Weights of a small transformer language model.
Architecture: normalized queries and keys, paired heads, shifted keys, an embedding shortcut.
Each number is 128 + 24 x the weight over its row's rms, rounded and kept within 0 to 255. Layers, rows and columns count from 0. Numbers have three digits each. The size before them is the row's rms in percent of the matrix's.

# layer 16 MLP up, 1600x320, rms 0.203, rows 996-1082, columns 0-79
096:074093111105120093115112111118076144084196131123126126155122130122128179080146126130144109082100179120130138154107111126119152133122128126106149114130128163144162151089150106078101126150115099155113075103105101136151114117179107148106109158
097:110148071123102103093132144117150101109152131098081105105092083171116115139082138110169150125087120145125141133157144136120180138154088132156126104153082130150096154103121132137117130132143137118126144164172138123180079154113161170119160116
094:127095133109137138113140120151125124154138144090123140106112153144096132124114120132119139145154136132124173102129104130106142070100121177105087129150165151147166130170155123154100134161120143160085153137108164129155142146098130159118115120
102:109118119107135146145151146133161119168141101138127158107098152140175149120153116157150136100152123097108145098113133083107158150084092161111132152192100148117151121125108113107111121104156097106150114158142122113147131125135135160141112130
102:147128155131088119077157120119139112121112145103150123146106090153126125123130152132113141167120121090137157117126137075140135121152141108136143129176142148160087138129142147139117125129126136127129147121137114132093095150122110122104119112
091:125126149150143113145112109089142154094142158109106100139116137117139092066146138115166143169128098154100139170111122066156139120143121172141128125127154158173051134107049074089130151138087153140126111139158141116212135113134160143121100137
097:172097157102123124122159100087116118118083130170155116111115139147116157117100147135101124111098138157107157125082159113121116105153166138160107136164124107134144145074170109108136121162105135119124093133142193111144135154147065137075161154
094:141121149132114168139138119135132097110154063145123123109108142077149099193090101183130134122100123131135143137145124116154127154166132098095135139154113129167127150134180136083122126121132112153125150114117131106096147114097148128096160142
094:097122135132114126106145136159138115162110136127095148168120128105170117149142104117118177118117105116116132110146128163093151170125141123153138091127135159150144119147142131114134139133137184126120158103132190102140143131101158135123148144
094:135118135134120150160167146153103149131116141138138102141133125107138128144133147120138091135177152129149112142097143087170119084143141113155145126139121123116138124115111090167119119105160142112090103129136156100116145121157164162150092152
106:105136140085125104093131098133162072130092130133157111135130140096156142121123157114124107173083088104123099135109143159157101101109136138118109098112138138166143124138147142139117102127102136133172126135160147157120180181107111143081137150
100:152131133129103139133165151119149108080125160091155132122140154175074163185113150154173130126098106157154161154122127104096116155120153134129151131151124112138093114116098111127144128139120100153162117182129102122134101091117135102136179094
100:171157112152101132130111143116168123107136162175123119129120154087167134098148101123142165120164102153105130115107122110120138177091084114111139137112127135118133109138102156089091054095150137142100092106151160090127129179089128156153108077
097:114100147157082151149155122131149117142123098163142173130120134147125104158117084115154117104133138134116152120067122142135137154123088074129158112115139141143110153107095098104142119122132188123093109142120168168104174130068114138120128159
105:108113142113143108141096142122118161126140105142144177156191120166158091105152128100144135150096112110164130157118132155108101135175080151153126131146114158142106094107168137144111122104137163127109142163129099093138155169130153173129102120
096:107100090139120105107092147134120125104129155133127151110106108149099128171147098145103154106140149150137123146213136164138152094148122142144145164096123086162135108130131153100127109135120157117121111076100120182112160108156141153131143107
102:172101079144102129117173108184102197122144117129108140119104156122176142160121158136137133156125079123167149118158126062157157069106125133117126106100133115137119125170119093112145125112130108096109125154111071133132167109119143121096098149
102:149114110126124127125133135149088134118102123115144090119183136186137104125134163123145095176172151104182097091118126096187094164103096149136135111145108133173155111134107137157116120117104116085119123090127106106091109114128120119146171071
101:097121174146101133124125105145115132168097102128115148139093163146181117096115086132181104129138151121130130196116103120179120149121148124146140098117111095160091129137167145146115103165120141144155091138142158101130114110108126126150107141
101:096118148072086158157144145123158132146120092155113136138148121141163134163138184176158136094118136141142149139089116116124125164106112178137141148168111121097108121127098149112107162129121151085150137110160099124110144126138157125129114104
092:110121113150146083098127159090115113086161097173146106108105102164131170136172134131152131129111112111131099113132128077111117145137159120133152156101105142149105108126131131069121109165113125149128138190154095128164161120145106105146160177
099:137131120047100106179106162111150129152101126160125104148146126155167120162146122129175145120107137128156172123110161115104145145119147107106118164133104121129150110150132099099122145125104129147129126131108123089091134157114137112080100132
099:110122140113103117158132129125162144122110104157114145124145136092148154113129126126112124142131123117135118077111085083113123133078139159150135164098137112155121106126133122103131142128103113097116135181120115099159182135167118107106154138
096:131127119125133144151171098133109121126112086129134120160124127160179092129134134145152142142117122127120140094095109073115110135143119105149159128163087106090158066118152123076146112102159150175131121133128109163089117123113106131109099129
105:137144153061123113132120137086090114124120128101166127108116149175112111134131151115120109148176146121140128128109134089121148098119110188099109100153141110153157115147107133136111107167134137153124116167147123152126105172156117069130102106
104:118116147131142165146092137141157126125134153136149153190131122195149141105134122145149117120114069106137128155145091116151132115133114165129155113145136113154066120082119088142115149155147137114076164185157115165129151128122162155102109122
097:115132093107127148146125092130164120094125119138154125161119125087152173163138133105116094090147105163153105102105140118126133142130145132137138173107198136129130138191147120172112126170079171139133115185118140152110109152175110070095138144
111:156144155136142122149124140133108105142114119111128167130162126110150143087131133116152138138155107087076121131087087130134086105119125178134129125129129124096142181095117122169192112180179124138124158139107136150126116138137093127107171096
095:088136154141152131043091137115095136147177113127069134133109120131142124113110150147141198141115120118123137136139156113142147131126097163136157164156114146145130132104146168123145097146110136139108127125126099145207152169144114085115133116
093:150136095101095116111104104117182130155120123073130150145151125117126130121119103122108111131124115158113160091137153156156145110092092145198119111081111122146130118149130124124122085156116129059077163166106096152124136144121162136136119140
100:148098119130114120116124118157130142099134101141141100123151147144141174135127146144076110162149095123139116149096124120103098106151075142111149116148138101160161102071133078119158110124123131144118128104115124180113093102122097115108084085
103:153153105127118148113169106104130131121149107130126154126140100123131131131077096108109122152082146109033169100144109102150123128115108128108140163191125174141106098131116135123123108114171132170114120152122135067162056126163131112150145134
097:141105085131097132099101122115125151165108099113166118119111129119178157122141148151111151086155103195161137116120134102080136138186157142108177108183140128103145135094111098120113112122114136081135090105094148094138167132130135104181157120
094:122122141078097138144134121106130138173105180139114115098146117145130122102143126123132162152130148089137132124150118139113127144114084106088133083117089114087147117136126107102145140159144112141137146125079130106142156150160170113121139154
096:107099109162101143146120078090098127047135131180123170115136145155153065096113158114137135130131142168120098134104115104150156103135125114121119094134140112130133115166138153108115152136095136118128129144110093116152149145127142108123135125
099:143133133112126167124160143124122109130124145128104143102096114183150165113134134144121141134085115113118168130149114153128119149117149130143138087138143121121186168099140127170094141143109124171074129114138092132129128096113144117081156109
102:101116137085118107128134120164131146160140118119147129149110103120148125099127151107168108097105115140124138143118118136132172146168141139132125155141114153169113162164114134159103133152135165109120146163117154145153109110140123107098159145
105:105134153138136138138153121117141133145077153161097162120131120090142153153112121150099144124098158138126120106117165162110170144092127147145126146127148140124166112071152118097107140159091154112124106140154126155141139108110112106111088155
094:094154111123148128153096117147113157114143145126126106137157153138127103143169107122098127123119134139129085168191116108126157104131135128147106134141141163112103142065166148154150087132126108121120150172143143153128097145133149131149093169
095:106135151113112088167118118149151084148135136130156154093116125130141115143112120122108119143139119115120119132125153143159124143160155143097103107123093119131109161126149153124097108110122161147141110090110132080127128157092144131104121102
109:153135085145140122144130176102113153146118132133132136102185104068130126062145117149151132106134175129115116102138167111122098168145156097089111169147133137149142124089199162122118130134139118179119103110089149159095154100168122112077143127
103:129103120126128123127147168167112172134118094116073111121134161102122121122078170141114129166114127162137183148174104111129138152128129099133139079139125202140084112099170079165096119083128137143193122114151129117098168166126139097134156097
090:103071128150180138076094123142123138170111093147138138114107166144157172091105119117133132119143158122103149119163136087141133134145121167103137118127145147144154153180144142144139131107163144097114130147140161090152128138079112102120147114
102:105128139147147133082134154107140119104108107140119157113076125159122119199124117159134111141128123091181093125150120179153141111101125136146150133094122070134132139120124079109088116148134127172086099126138145163112101111129128074112119119
103:101145087104122100119125079117140140113127143132075122162115142139119140116115139153142146102103096167069107115094150160154122117127098168122134119185154145163145090135127167152135162120107110126133163146124129088146150121142151124135122105
107:145131115131113134156102114127147114122132136143123107136156126129121123124159136150161191118141080167112147133114082120138140126143152150120090112101082128081129132150178148113151117105141144124122162154096103155139141117130141128136113123
096:127129142100115128114121106087144156121113131147170146117087111135139096140114157112124100150128153150161128139133145130139190156119101166122093161128100117112184141157149090104111128113160148109136112161120132135106135111142146118097145128
099:129118093149143141125103141166150107148099155102112107126125159114154137153110099136128141120119108098133092093127141131109074126115128082094111094148125101148114145108191152124097145141127124140140162125118171126146133143134107137097129135
091:129128093098118173097106096072127164180154096177153178134149143120097115114143080130142145108111104109107106153112112097135102157104157101140110122127119168132167127174093083156114145071162124144144125108142129124094162144089124127146109132
093:107104132120119141163111124108124152087157139142143100134127178097160170112101102087144088145114103138107129169125145136095091149084110121139102123143136135103100139190132106128139162112193115131099114135131129124129130142140189104140147104
095:147137073136142162079128156118106137163120113151143112135125120074162104155122141113134129150121104130168131101148127121120140121130107114140130150143089155127123178141133133109138168099121114180138145115144147111142159128107178071118178141
108:157125112089100080147120159124175147159150117151151073112076146108125104135128161135107108146127119111091128124149127130119096177118117150128108145091106121133101149116166119156139156111155155122154103132140162118128110164113091136114181114
102:110140111153143142091134118128115127089163123082146127106104131119151158127097121110095111122144152127122128092142137159118109141102113125144146148142124184097159131133146166124098114120156139099157127165111156149130130141122129129119126147
097:135105129153117132094125108169153143147095091111129114107118130119143152135145130160164111078096128088125155110149096130104104107168092133117134156145126153133147090146135100100112128114100114118102175199159143113108099140131140111122148138
094:135119152141072151119126129142115110153132162140142093095122117116142154171189122129145133139148135120126115110130114131074125122067097147163144118152151135095132131115133134134105102100098109099168056127129159204128137101098146154121086147
096:150086112119144135144150154152133099106126121124186122133117087159127123101165149126162162166085123111126150152139163132098164114120133098145132092120102101083153050109105129148129119111155114139106120154128133086077106139161111157168102133
098:085122121130154165083124130071141116160131157180119131146146174118112110106136119097118139137139132140144201134135149128153078122154161117126157126168146158167109097143086139152081084117097129142121128124114124121092173145114098127147123139
096:122125124134144136106133130117118133149077147106150129113138125165120116170132119149133156133140151122126153142132154105139120155151116163068147110167111159114090124093151151132094163148139160106123165133124139146154089129135097138122106043
095:098163147123140149173128131100144145102147119144153118130099140110122109166125138141126152143094174123110150131121100123116157131155127141122133115147126120124159147148140119123120098127131133118133055128148138104147118168083174141139149118
099:132145106089129137136144121131113142089095137141135175154127134136123120175131099118099145121096124137137133104164135144124090139089148136143082145153120132098095121137148137083155151127147147126069176155103116137130157156124071105155153116
099:173079087183116135144158127158168144133102122166144152123131122118122130146095120146132144130116143156144104107155106133071114136120069087076135118151087100161127122092137125102132102155118159128118103145121120149096125104167121185087101152
098:151162104135097090147119099133116139116102117123162124156145130144120162114140122135135163130157119105111156092172126094134140123143096134118165111155116163132055132171134118137114146165146114171132138123097141104134141138111081179123134130
105:127115160129089082097138145108124132128109145131114115128179133140155114122104109165124089099131087129142127145134135141121116111120133138173124133118114102104152134124096115136141185134155151151093087156121108103155131133129079136124124125
103:069095133160123073156143109121113136134110113138128160143114152134150163180106126129136140105099141109125132133105135133134143125111129157139107119155067171117169067128178158114141150114185157099117146120145106142119127126132155140132123153
097:131131095110130131140093129127144158149151129088121099147151163113135123123132150174140122121108150174092138142119117161127109089164164157084074165110144119144145126137139134112151165091125132105157104175164115145132123161102148114140109090
108:134155143156085096104149135107165128148140112115110099140099118110122139111127111113155154134094123088137099096165131132138103151141119110117096124113155115076147093104141109152152138101109166133158141124133144125158092156156126124102118100
102:126125097156174145105136070167137131158136101176140092157123178110111130145113141150140131122150157155123140151107103113106117164132108115128126166115072109127133125120148108118185065123079152176097140133116171105134103137101153139136114123
093:149157096091154119139131097144098138108149112148162170116137087172117137140135143155141120094125107193109141111185160134129111126122105104151134170135142121107144125097167159164116158137139100123137109149104132128147138121154119089145112092
099:130152140190104110104147126147092101133118206107111128104128122145142119112149149143112163167144113099136107098122132146098124119105099129139141133106110097147133130143145092100118131140138116150105104124138152143137127146101097100115093108
102:094148139069088135118109110078132110132112132182131121149123110117171063093145139132137105093144135134128119119103069138123166093114137129127127141123104106099129141133132087148093131094148134143096131174155126130101095120091114148113160099
095:106142144138143136104113117141122138117099164116141109112116149089169115165133163170128150127151125132152145153154101104094155172102095158137140151152133147122161109117111149124116123110116144144144128121138141186136108137105086116108142125
097:094156111132123114147123142142145055096145127113157140092109087086103136148144137117126108126122117127178120128113110082120107100091136112190138129103127111122118134170146128150138156130114141138165131152135124165080118119161100096140125143
102:096108108146166101153101125090118097095126145119119144162157139152109117097143153132110103169150164155122155104082101158112121121113124063145141124141189143168117140128193128122155082114131156141148116124079098113091096120100118116123141183
097:169094126125065124104087134122142168116159131120145113133137105136109116143129161083131122121118116120169118089144134135080173117110120146150190140116143126119142107089131096124138101147136118158131103188150140119119172110120139128158120083
106:146167104124106135137094140127117176153121124108147140095161148177151134134149141132137157145131146181094133128116134120087137114117092109179124088137054160118109117133092152121111086114117130135146131120153132095123147129144159139127110129
097:145153118155141136124117132083146104172151122116162112120175095173134112139147155123156116124101140179141129134078121113108121102117127106118160168134112074119159077126130091165118178138083114116124132120103099106158127141127125074114163133
095:124130123115128120127165105104164115105111152142114097092119134125139078114123144114164116127118123172102100147138126142172096109126101114158083142125147168115136109080112147110111111169150111128111116142129148114137108137135140132178137110
098:153140155146143124077106063118107124162064142145137086138103121177110115098149131136132139116140103161142122135158148122135130134169122156126104126163106125148117130168156159182120154093113093145112163105105088145156098131138125113080113092
092:155109121141140109115114105121206170126120140153123118123117122117124135127132140106124110129140082126085111137109103087139118089133162149176143150114107127123113165141093132123136152147140123146175115147137102128176151136139123153105129145
097:122093171141142085085135110140121114114156144126141162152169136128131140134118136129121132108143071146133141113139138137175125110117069162123123103173129092098152128129140152153129145155096148100141108120150099135121130140119128086128131129
095:129102150134164123133127124090109096129158133129175113166153118130142134139164111159116133150117120146128067195110102121129135134151134131160104108134113112105144132120081106136113113103134140104109149123153126118113159119121139112130118111
109:110149109108126106154134155129162121133127146132162162113139086153151149134169130158108158111148140131123077131118113124129164126092127152123122108156089132112117124164075154131103137142069131158155150139124118145123104171115121146154089122
102:063156156143103140088101134103142059082113098135124172133071103132136137067128147151146109162119123143098155132131175123167097106100068139158108133154137121089169157136126096167143141158136165129125128109127122114127128123132119102117138168
105:141090122123103155102115120113155126132118129100108160110157139127181137113148116167105123125108113113116145161084111143113132151142147106166108102128129099140132129111138111204151121119128125156078114136095086124159114154070155134128129122
098:143120090089082150131145092127160173163125141127106157119108101105098109129131145148112138150118100102141148080153129120115088150086150136119158138114082089148100115092142130143155150134126099151127133125148107111109123138123114074140170131
101:089092096101113159152144143127114169111116153076134127149147102127172103110100156136178119135120124159145143168176126145104103145166125122147117109141129132094162091168156097150160113113083119147132165140100125125114153142112131092123174121
105:187121118147096117133163156152148109130173137169165095134092175130131126145134148109129092110084154120134141124112154126129093141140127179134129121127121110104130116130154153100142163132112147080079128147161114126125147134112141141143159164
# layer 16 MLP down (transposed), 1600x320, rms 0.088, rows 996-1081, columns 0-79
095:122131141128145057131117146097126135116150151136099119096129091131115180134092128167123104166120148119162140124152136156121142156141131140108146158133121124098126119131135127147126141149142082142177122110110109117093120112145116114132086107
097:110116128159105154086106135141125130084127164125116121150133127101088150121142105112100082124151177097112167164134147128107161115100134129100085086126142135155116127158160118129120125158147152148104140113117120087159161130173130095147137135
095:159114141110144154132099172102135141135145147124138127138151116112077166091096137160119115109139131175136124093098149168109157160120117114141124096153135120111131129158154134109207132120098117151108121110102155147179140125151122162221102114
100:121138105171113121174150151101113121147104108099124130113134151097123141167114162103171135114139146119145135141102164111134126132118112139173119109128108122138125142122131162131060110114149120132155101140093127106108106122103111075112155081
105:099155139145141080132106139088128129086108162098170147125115103147131136126153139138139133171088115132145138152130167121151131130126125146132154137074132127107088145118187135136110086101147133121140144107118123118150141126138164090129116136
092:100077079114160134159159144163111099120145164123087122137100183141120186146170149130130119170151108141139153141138137160121101105156148116152105109133149115132143156109098127120167133147109092127127124114126134140107142126074080133154135071
102:152148152102157183124130141133142142121108119154136093120130139163106151134142123119116103110132155135083110162085099134097078150175143151102079108148097118150120123132136116140080126130140082124128147153138140117120136114163130118120116146
093:142135131111116098139130146161118113138154116103136148128117128098129126080149131121156209149111122104127075098108118109107146138123141089107126162180122130141133143115147109136137119080148147137111153125112150116147068165100156094118102140
099:170108171089124131153147121155118131153112131130125117126116143109125145128125086126119143123079134146141134145145068117124135122170134131055137104140153109115117124140125139162153126136148129122178148092133125108116160120099164126109082097
102:128154089122133137151116102116147153125110137139132138137096123141113110183126132136165068127126139122131118147104149135160130147078139144194112099151116157161094117105117138119118146113107170127179126110123127139152147132132143132138157125
108:113102148155145131131118137157159090147140134120157136165096127083136130122156124175125136111114152148143103143125129130150153105113131117161127111106163135129158090165139127139137149126118075138127126119129147144142125148118140163155101109
095:126163103140169143102141157144133110109159136105131190127123148080111152129111109156131130182143150095112136144138105105088162121107112142080145114123175118166127156153150108124112143107113074134113108169107162133112153151118105113122172193
100:151141133100137069143146195171134106135157120160171159136089094086184104206097138170112144095137137143099115129080122072082141151145149146112096120080112101123156136156092114132097155147109127096158157140131122120108143106105179112107086115
099:148136121147090147107114092135122142128122111123141116122104141124144106105121058142092156119113113135111113113145136147143153155114115145138132124092129123083151102144088109132126164138139116134103120098134097137134145102156120122123152121
104:097125149130122102129128108155123119106084145129138155149111166118128104113141139143149150104077134184096152141132117173150133163075099141127135115105094144205121151110121165120148111097130099113046150089148149106135146149135154156099137150
100:145152141110126105129117121098116117121114139127091143128176085110140092165090098128139133093148117097155110117127127115128128120171178116085135120091172115172117114127102152149125162118140126089155136139158118121114107171118161150148093120
099:063102123160125064105141128122124136124071185129140128130145111127135093162113093110153161168157075128127103090134072154120152124138111117124136106101117126164144097120158122125172098083154125122099135146118114127145132128133144095150087107
099:132139127113108137145100150123137155156171125141145069093140119036123102116160092131130138084147135131110145136139104186133097140115136154140138130119118133157113110114121145126140099109094132094179142120130147146145123118165120135138107110
103:111076097131173128127131138141112113164107103128136103151111114149130146110162119115137183155143109155132139088126152134131120169153154118115137120160081130109126154123174136158101098146093115080127111144134164131116113169095149133137146107
102:139077169139141143141140123149148078147141123132114134143140094142122105118121135127149092113131107140107142110130132128165162136113150099133164126156099127146114124123121125158125122126096079114135143119115132134139124112189101137088161125
089:150139153166145136114148141158127094115136144107103126088092159124100136180151124106134118088115127138144070174139122106122065135131137115135091147134088125110112144155166160113168109119107130123174145129128128142120085106157159119150145109
101:112134100175130151154139110086138155125103131103114131119150156119126126133141105080098106094152129155106140136157136098094116142110155133144127127098087134153159181100112131088141152069095092132145150065133144122121104093121112083154119131
099:153083115127149112147158142185180140144176125111135159141152168095136126110164148106127124118133126093082126160111127127162144126119107129130108158185121125107084152118127088179133131121139123097118151149123125148152134154113180145139112170
096:117098142154144099157114097120114106124121140107128176143113121100133136120101082138158148097117096089119107164087100116101119152146148119128126103113128114154159188134099122127133123128116114133115132118154095125157151117158141156151159141
102:098112150105133115147135128133097146118129104090183089142137156138113096123080136105093120147164131118109096114144144123163107161144140130115130127104101136130092148146143152114100136109138135124118132093165143159099075141158172123141140096
103:128119174136063116106111162107153078122114147133140102166093116126138158117151126134132110139172104132156140099134158062157125134138181106116138111148127153119141132133168166106065155145085138109133101152148110134131154152128126118135105099
100:086131122102172156137131148136133095110203108142115096063138127098157157119150179153123147111113108152137115151151160115162141137111122125156115097143120120159145120112069118147126086145142119178123116150109124146149085090115118124147127148
104:109108069150142176171127136102137107162136139132143159163113128137141176097105141177156126143137147129144111184167165115135155115169141155101155124143195122120160130145097158152128060119101134129152122151130164096102112120159129144157115125
100:135124151110111148118161170168094124149090103128134143158131128127141165119153127116106128144138134099131086155110178084118137120123116150111122082153085096109140152145114167146150127128098104131059140122138169126157128129146131126119114139
096:170113090131140143089129120150137124162163132094124055172131107116107101117126114112131114131113133122109140114103163128140122135117129124155139080140182148142121143130122111165150128181130120090126158163076133092109177150128161100121146099
101:132134109112100109135140140103149156126086130134165102149135108140156139107114091104127125136126122133117136138133107129093114139132110115136142125113126075120116172119116144104118098157159062154128134117107157161078146124086088099113118112
105:154112143099137140138124125115161106125103151099126112114145117147115102068115122106113142104128135111120128133128099135141080164139177155116150126163100164152121127130167161143104106119098095130106110133092094120141081055166123099140117172
098:145110131087127125139127165140091119157138105120115109127089106132159163132116105100116120096146129108155145147134171179151124154144152127157120137117165138106122148150113075169086084155179165119161147095153112103149094096123117113142131092
090:105132139094112107136122134148151124119128163130116108138100130104144130117156111127133093139135187167118134110104069090143163083139145100119135139125123190126147164161117139133118116116122104075133163111102147148109124157134086136135161126
099:164170150158131120110136089095097119132146156096085123150115130113155084104073106145155174133144165163145135146137150091117131139125132099118160107181150139145152132131129128097189134142135102131127129145134077133132119098113153122086101135
102:120130101122117143096151103099131171150109139147142118127154128125139127113140143143130129155124092123131145140099114124110154091139160126163156135120079159118126134107090157128139167155119095063138140060128134107136124148127124129145104157
098:132119160094141174100127122120124113134170125120146137131153143103183139121131104137075128122085120134118116166144157149175086123141142100134132119123134136149109156116138114127134154159094127114114162109130172126120113130135120140164132141
102:107130136117091148131134131124139110126164123147127080131101143100119122141138154153101088183163137074142140148126132161157126107108164122095097153137184155098111107128176117147141147106134146172109181127183167114140101142090111083142121087
100:077134141109150133134096158132132125101096131118144134144153139094119100104112088109112074097130149123091117142160139111149129152169100136131148162121141121132087158154132135146170097133157172120131162095172116142142161120141117117107150140
101:129146122107165130131071114088107091138149125104095108111102145176134133150125107142089146121137149087144124144103126120098099139100112154153140123134107122109149131104159143161119118061113112133141136132163116073140118101150140153121107118
105:164104065142164153156104124130095129130145109115160153150087090114114103139130166136118181100130116106136148145134123111098133149129144089071129107134114120132062097134145151113130151106116142149087102103150134161099152087104177154118109161
100:160112148111062100179144132161158120134132111142082145102151175171113114115097151128134100107148116163137169177115135119119140095143131105144106106084114128097117156120145134134114155145120114122141128087159129135170143057125149137166125087
094:128129125149131130105104107118151150113120140142133132132116145080100137176148139118101104155133167119131124089121112121127107120123120106133112152127119119140120105095144121153193184144113105130140102177142187114136099120109103149131133137
098:140150080132149135092137149147083142145153123112116132131105118126129146136114133096114129113127124115124128143106145111103088119124150095147131131122095123124096158158144132118112103131122140127126102084137159110149136104168134120183083155
103:083102114168095124101127103147147118128137122103121139073115118107117119120126115133144166132117133095125124129157159132126104141108126167137074141095113134149168145119120134075088121127138170131137133167171105073159119146123156134156132152
099:117137182144142152142157109081122162113128126119113133139137174113150115045121144138134128114137110135158111139138098138149126150132134145144109125096179129141142116115117115126154078114099122127125118145124151128121094154107096111183094180
100:141120131143147133152090128111159160088116119148116134091138104116127103133161150162122075111120158146090104130113141064151124155110091153120137143158145106100130116142130121182126118109133104130134134134134115109104156125114120107120177154
100:139162094148137129157109161116162100168128132109079153114100130117124070105142119099155117095142145145169117154122128151151144101132140089159120097111121087161118145128136133076119162110175182071118110093129106191161108114111156139139136113
091:100164110117145151123166112170111111089118114137134125156158176103105124110140086145137136127086126092132112126141147148106164133151098160139127123127152134171126146096136116126158128145143126121141157084099119106118157140083129121131162103
095:163128123126166157151118157170111169109147150089107139128129162111141077144169128125080165110151113199119109126123130154131140106120118087136137137129146131141089117143102131120115121140123076092112161128071163102152129108130137114078143133
090:132137109117120121101076160158121102131110149122116144133122128119113103124128122110114158095158157132096127099137144123111130132128127113146151054136139144138124173139137101124161148118144136136171090105109161150125099113104136140192096172
105:158107152124136112152108139156114119149088113136133120142136129141159115143143152089131124131133152116099072103131073172135126142077095154127154093112103075158139068188157119110120142117138152175132156115147137101147138139125120117127132148
097:098107109079116108096154131118160098101137104166157115167105130122144119133104136091067123111141125155123124166083137156153129147114102109119126086159117181146116108114136110115102114120070120126127179089138155137145131166065158135113108109
099:124098138102106165080106124169140089121117130112133112084151145134096127136111140124122144104160170106138126145126102123124121089103161088135112135094120153126176129130086126081161167139143177084121134141119113141119135141099130118124112144
092:157154104104139151105103136114108109129162107150154138135125119096136142073165109134082113138067113106136152132102138166130081129175124101116124075112133103135133137165154112144146089134151092145153079143141101106146105183189141137140133148
101:171143118147131132148115169098135127159137140138148143143120146109107141124123098094097141111155162158120152117110133079157164122142143143139071117145091134097113077089137144124140147076137124133099094120113162139173128079157119114134136144
102:142085082133121141097146127136107119127101107152139128101137120181127106127128128181158127099115077124143083149135100119130136158184118140134136128115121126134107081097139098121157125117141118089131142144135133164146079116109153119166131134
095:156127133098160143123147138164121177147132133127112120120159170102064139110116122132144106096085181137163138141086096076141113154133134126154059129157155116165116097135103126119113160100142097141135143130101156135141112122127130075159126157
095:125113167159113149135145151146111137136096116114138136124102136136106157097128142100161105085099142173119144173121115133118123158114148122096134118101141106128103129142092121101133149170102095083146137101149134154114061139164120144143162132
096:113117121111102152105150146138088104162105100148133121163151084152133125121128107112138139084117132126145103144127164104105100102132154185128090092146147101155121126133167154155183159106107126107142117169138141159097132124149118120114074104
100:183081140142137114161131129144111150143145132112142120140122154104140148115113089100101134089134131155130158115114151147167097135133096123139118135118090088176135118167129175135130113142163118126140131124091158102112109158137140120150166136
101:113127175131124123137135124088134183145068151130132097168116137146085085108159120118173174119128128130152105110141118098145084133115101174128158111122153127124097173174108133128108122118101114177111167092151117144179104097112109121106129120
103:128118136066135146110137134141140105131138110178131142117167096134139104171162075131153129150143121103120162057152128105164130111145113153125117150147114129144130094105104146129139100113127097131136129142130114155116131126110149121135167141
101:117141151113053130142111133149140081127131109167129107140081106142143139172094165129132118108125139138108139119123107147140187154144127084127130122125069177173157133147164113159126128140136114133147125127120161106155107121147141093176130119
102:100160133111166119121158107120128140157156125120145119079147149143122152157148129172124099109096154123119135146142151148090116124142073150123156123137118150143139134124099123134200088097095123126188136122163188156167083152096167133131128121
103:094134185119062137082144136096154125133129067116108130115158162129153151156149147097144145109125148168129126115138138109148121139102165124140145115159152120155085117132123091166179092093128143097137125158108148105121141164154148128165132152
101:136101149160178123156118116131179119126111130117104142177118117103080148108121145155166136134120138113088134161130146189119156141095129101145127114104138096135114155131129138122095117100132119080134143138106109137122117134118132116171116124
096:119106149082091130100143140159160125078126192101120146107111099134147114115150144144144093110121143165106126109126121150120134116131112137132104116122178134117193132124168127127093106157146145127128158095066121166143135119139099141118112139
099:134138113111155141129166169121144124150122100145114109095136123103151122149137171120086106125088133105101114131144116117118099116095135127153144159145126096176126143147124133150142120178145114138164134129123114092136140150137122143127080167
101:149150115113134141160174133151140125116106126141107134118100150104134122134152127149114125099149107097113137155131130130165155122077156089127134146170119106124151124117143105140163126097136129148100165101130109162058119116131145176147147131
093:101139112130117181182140113175119154149147114101132129117123156120115103092132114134116100191122158173077129163149122116183078128113138112078162107141111145136091129150113141129114162116131117115151159115114149126102147124114115141116141149
101:135155129195180148127161102149119114113125149100119122171086138128140131170086135129161135134165144123180166083138143154148122144143156082159112122148189173097116122130140097123127119145101117112159171130112105152088170095159150140117112099
102:156106139135153151132101168095122071152076143144100157111096132139089145121143136181090102142128116128127136118132108155127161186163110146165111119130159094136121120115120118129176126097131132138122088111094087112176140098087136121163108130
094:104138140148089120147102156113156138157102142101116131141159119144124127125122132123100109137128142119121183138168143144126151140154141139146099093155100096153151096137128134132124100144130157156086112138070131129114154134133153138164140091
106:165120120156131101095138132103114125081108135177122124066156171104158154162141117135114136127140128146098102130145159161075122142069149122176127127128081118135111143184099125117119131167094171115123145163157174137140151135125119131124153135
099:121152129103108163130125135081152102136120147106144129130167112132098125135160096100099119139121140153129122129096143169161093110091127135181079141089147110128169106169116141115104138165159137127130102155142118131151122121100101110142132127
101:142065129133108139154123130141164100147108111138119114150122127122113163099158191110135112112132146139110086115114130104122096143085069159113142127125151127128114167139074099120160150110123099169088095107160162092139077139103133148135099122
099:138141117141142100106105113123120127124130168123142116129192132109104135134152116148203111134099126116097104106149163098165137114117123114126104139174129136108130138172095113130139105131127122128121161140075141106156109127139155135145130115
093:134114103138143121190120162137100133125123125126124110129094119148136177099112090061127110125162130110171126155115100148133093101085121131102152091135127129115138118157132140146124103153124108108158136181100160149137181157122108087118133153
096:100131123088152124168096126111097108116117176134159099147186122140138136128107127096084107109149139150143159157089098096156145122153149124167101125157139101108135127146117136151114116111122107071126128157138137119159123178138133115152152086
098:133152108102158112104093143144102141123142130162122118113143080142101125134157131090126122112133127117103131157162120106174087099120111160156157143140125130107127131111149113136176130152154093157118124128134130112116148125123153106133099138
103:148100161129099157163100143092122116145116150082092159090164101132140110129158075179119164121147116177127113112143109145126117139104118133116129106118151131165138160120105106154156171144115155119183140116127164127127123133135132101146145162
102:128130123148159172132151157126139106132188128116124138134139167142115124097130135184112153145114089124106111134130150132129130125151137138085123104108129104110198163093110140157141114163119113129115167121137124128127143118108135106088123144
105:059106147129152133116108121170093107140139176145133104155102102121144123146134100141132129169111100142102152153152108143091134105146127165109148113124114157134152133086118099164149123162127179112156100149118128098119111116155137155115137116
102:092141095138099165130092083141112137166111164162106166108142076147189111117118087094113155145076137123116136160152120155132096149100160124144150112124103115120140119099130149126132160073089128119152166086129148084080187109114130116151095120
101:082137125119099123137145138117135167106114129125108107142139131150084142113130132152170153142142144184107173146148146107135140090103136125109147102145134170150070138156147112121127176154109112146099120152105102105103092177112110146120107096